python train.py --n_layer=10 --n_kv_head=2 --head_dim=64 --vocab_size=8192 --qk_norm=false --attn_scale=0.125 --optimizer="adamw" --final_lr_fraction=0.0 --batch_tokens=32768
Each number is 500 + 40 x the weight over its row's rms, rounded and kept within 0 to 999. Layers, rows and columns count from 0. Numbers have three digits each. The size before them is the row's rms in percent of the matrix's.

# layer 6 MLP up, 320x160, rms 0.0656, rows 87-92, columns 0-159
102:508446567500565452511550477475556520546514533512545606449521540473512420505481525496557457525424483420542493463505508504528467425516474537414534566478492509461509451529540464425487486522530526523422491538452499486580436448485534509555480453466520441471528533539507505466514498486517524463491495473503469470519526539487501567482557517502445491494407485488594475461512449475518456462520517596499488429480495461511554463462447511529487444461469539531477522485560576416498510521495553
116:513478482519449546486430455455423532541479456497494469570508530519586520448504477523465479559490554554567563451538482487427505501486531487483453470474561467522536541549453470487464583524567528493517494436493426426416509520454471501570465515532415474524536481498511491493503517529536495491530584549494532523501441494504519519574432608462435437483521420534490558515500523554503550523517523524467554534504496524590498435464537492492500512498513489529491527470528519456500470434511448
098:468496558483483517532464536494495517570501486546492482532506480500458553507489470458407480530535497448447452513530463519513459489488472436480513411501471442493540494447506481501530456477564546458419500510533373526459583564517572514585517434484410526516533537534548540494476506528489521503575514425494539563492535525515496564563536560520448453481514499531554486513535493468483488496507528498469547529466539441526504497498495460565519480456533500514545477504587567580450576533478465
103:545452490496542418575511521571474495520508456461511548448509508503493447569529506438456548485439546436477480515479470510520470427551521445442458512485493511499513531505494544497507542480520421515459480489466551585555448505560513569487457584458457487465530469426518433495526458442557446475550531418458540523529468518455479519498563423518496482504469552548466534503505518486496495492512494465520432507477523401455431468522535474601463502498529505495499554491570410520503503522506513
105:580488454506542561521482552549467475586495502541452486532504555469493502498583565459494479591483515540525519468490513508504540441516490500517547516420514491505474505546553493499493595546523501532480545500431518545372488453504500479509526479517545481434531477470475402510446524460451534509523464497481544477483488478553540478490490527502426543438484435467475505517481475466529522432529540404502578581480510532439482517509479467485532525586595513467493497504419462477547484485490473
098:455585484519478450527513521490446478506416551494462478477477447522431433511571547487426492481552458422540432535578473541509515465606487540494472524524495531466518512477545493541536492394464503444474493530595536576505505522553483533537508496455495473530526543539482532477585553540523452488537493479510502503488485545487587507430482512549512494503504561484526481526493515482474444518505539449484514492505464551495490499539494496555500536487423488519483526582596562539545555519456441
# layer 6 MLP down (transposed), 320x160, rms 0.0803, rows 87-92, columns 0-159
102:481472492497459450485540485550520461449520500542487493518474517516531518457560548461444571473486546549484515490516520450477509502502508422606470463492502493521501546459528496548460539430430555473509575508474498489555533511460453488544524510525477499575538485428532550476505445458551571536502472452443492579452498502469438491510508493547565488497532528471526530601487486486471556597490432406647537513504527494511464493502578532519528462493476514515502493534480497529467524493413485
111:457481570557535527539491546476485589497534475495438480492532483526459586475432485493417481440451465455560468527471453416492504525596479500451507482533481429459523566471493538526490427536416502552536471544524518466476476488481496566462586502490512472458490510448528537506491499535562415526439521559541510535484523537525492492464485473506441503497515532482557500522475493545488500530546475522348498531494540528482489507560452495489468494508554506403535522450528464488438489491486518
092:523503491479512525494479550486519477469478501450526512550520473489489523565462517507472488501485517547460504517566520531503498522526490521551567578476497465486443601501466516519473510502534511527501499501493502484465535514575530567502454497597547500371496550475514502431503521477470671559422469493483424465526540512528472516500507527481517534495551475541455593575488431504488501479515474453615441532488496544496510491497441467528493516483484532500542497471462453503485458528382498
098:526534535502441483522460441513478521487526512498468442519484459578422492489496494517491450490507523500483466420517505490566428502409561437527563470524454477501459474523459482485484552524520548480519533580532483477473517519463525460479474561476502480508455486503486488502498471485484317478481550439407537447475439517514497496496536530461517539535508531436448496518483510499439489506552537549401505537482508555449423515551569473506499510550511562438477496425521527483467432501487471
111:525518508479542543470492612519508443542574469491495471558518505459513488481521512483576512553452555526569487464520512575508462450529483527571437533498488521514470571580511525483494552522507556546464466577465555483497454477485476456499573468528399483457500534528498490533545484489493496460507487526519502572508510471507530464578493484487523540529506465531448545514462525507536483527594471442409598532502489483480566501496526473455580441571583508474537516503492503448552446503532543
104:468518454522529410497513476550518552458490534510511495519463492472530488505478496497545566543480483541381517502525527452527560463452568438552523487495544458512500525439510529475484457489517469492514510435487441504518547530549505544468514465527606540529512534496516464449567483382556431483489491468488500537488493517492522443503532439579540503437554508461532540465553526412471570432453529516491462463502543420471511514534462559474525420573559519527491532514524465462490518494488567
# layer 6 MLP gate, 320x160, rms 0.0683, rows 88-92, columns 0-159
113:502424469455492583498575488461487472455534472485528486479518492483445542526439487446521553474433519491471462515479508509539609482539461458558572540480434526484505461495502515492491482504470494567510443508459583493500516487530472471509527513518593594523471505508536449439457514542463481468520530476523425524547456505488431482560521482524503530578459583490448488419495523534508519541449462558473435472532528446434492485518487469532515443433493505524542517544513439586415500537475484
089:595501576433525559494514554510541494543484493558492513535462499570439504537477470535477514592482503503491435544504519521507498514494470446489547465457452465462546507496486509547482516483529543487483558531494457477460505530581471618524466443548522548455480544461451517533472481509526570536507465489495464476529536478485484530498528570421493480485543431520537502519541545516437460506485522527530493493423510541568519468541445465517431489481511488591616480467584547498429447483480458
107:467492522518479527431480462445523458453536483509493477535461512460487598467439474536528460482521476608527541514479484467400589592506411516593568540523514503489436452509493501478484503524497508506542477507512444470505506524463468509543531467514510540572480542575483572489443527520440531511446505585505505498562478421526469488500471557470528573496519429448488457484535491580481540488504416573449528454487495544488563518444489476484479471509474502497516451511499540523449513486515454
104:459423424487484462510516510516492462515481590507485562509551539483479498469517520438517501569478499475417490495475506539537476534444545452535530538535531479482526477497484426524451542468524480542516459539437466571496455562446566530512492499550529557505568534460504438416483497520492463471510480571517578446511471410477482512478527548495450485463489461462501425542454519544467480428554480489442446458491444475406476532528500445545494534499513492455495418505522473575482511417499540
101:434540445531486484527512464540540580475503589490439573524535508616471487457479489435528521550513574527458496482489544422518457466479536500544490527533479452427563570518552481534432547474476475481481527517472468486473487492451529524446451507539543553566535520480488482399509476519564477461521506544531562525501500486487490476477490603497501512472470521454485515460541560538472443465540466460496405477554490444476492555565472482487543504548512484471532477572554486487515474454442509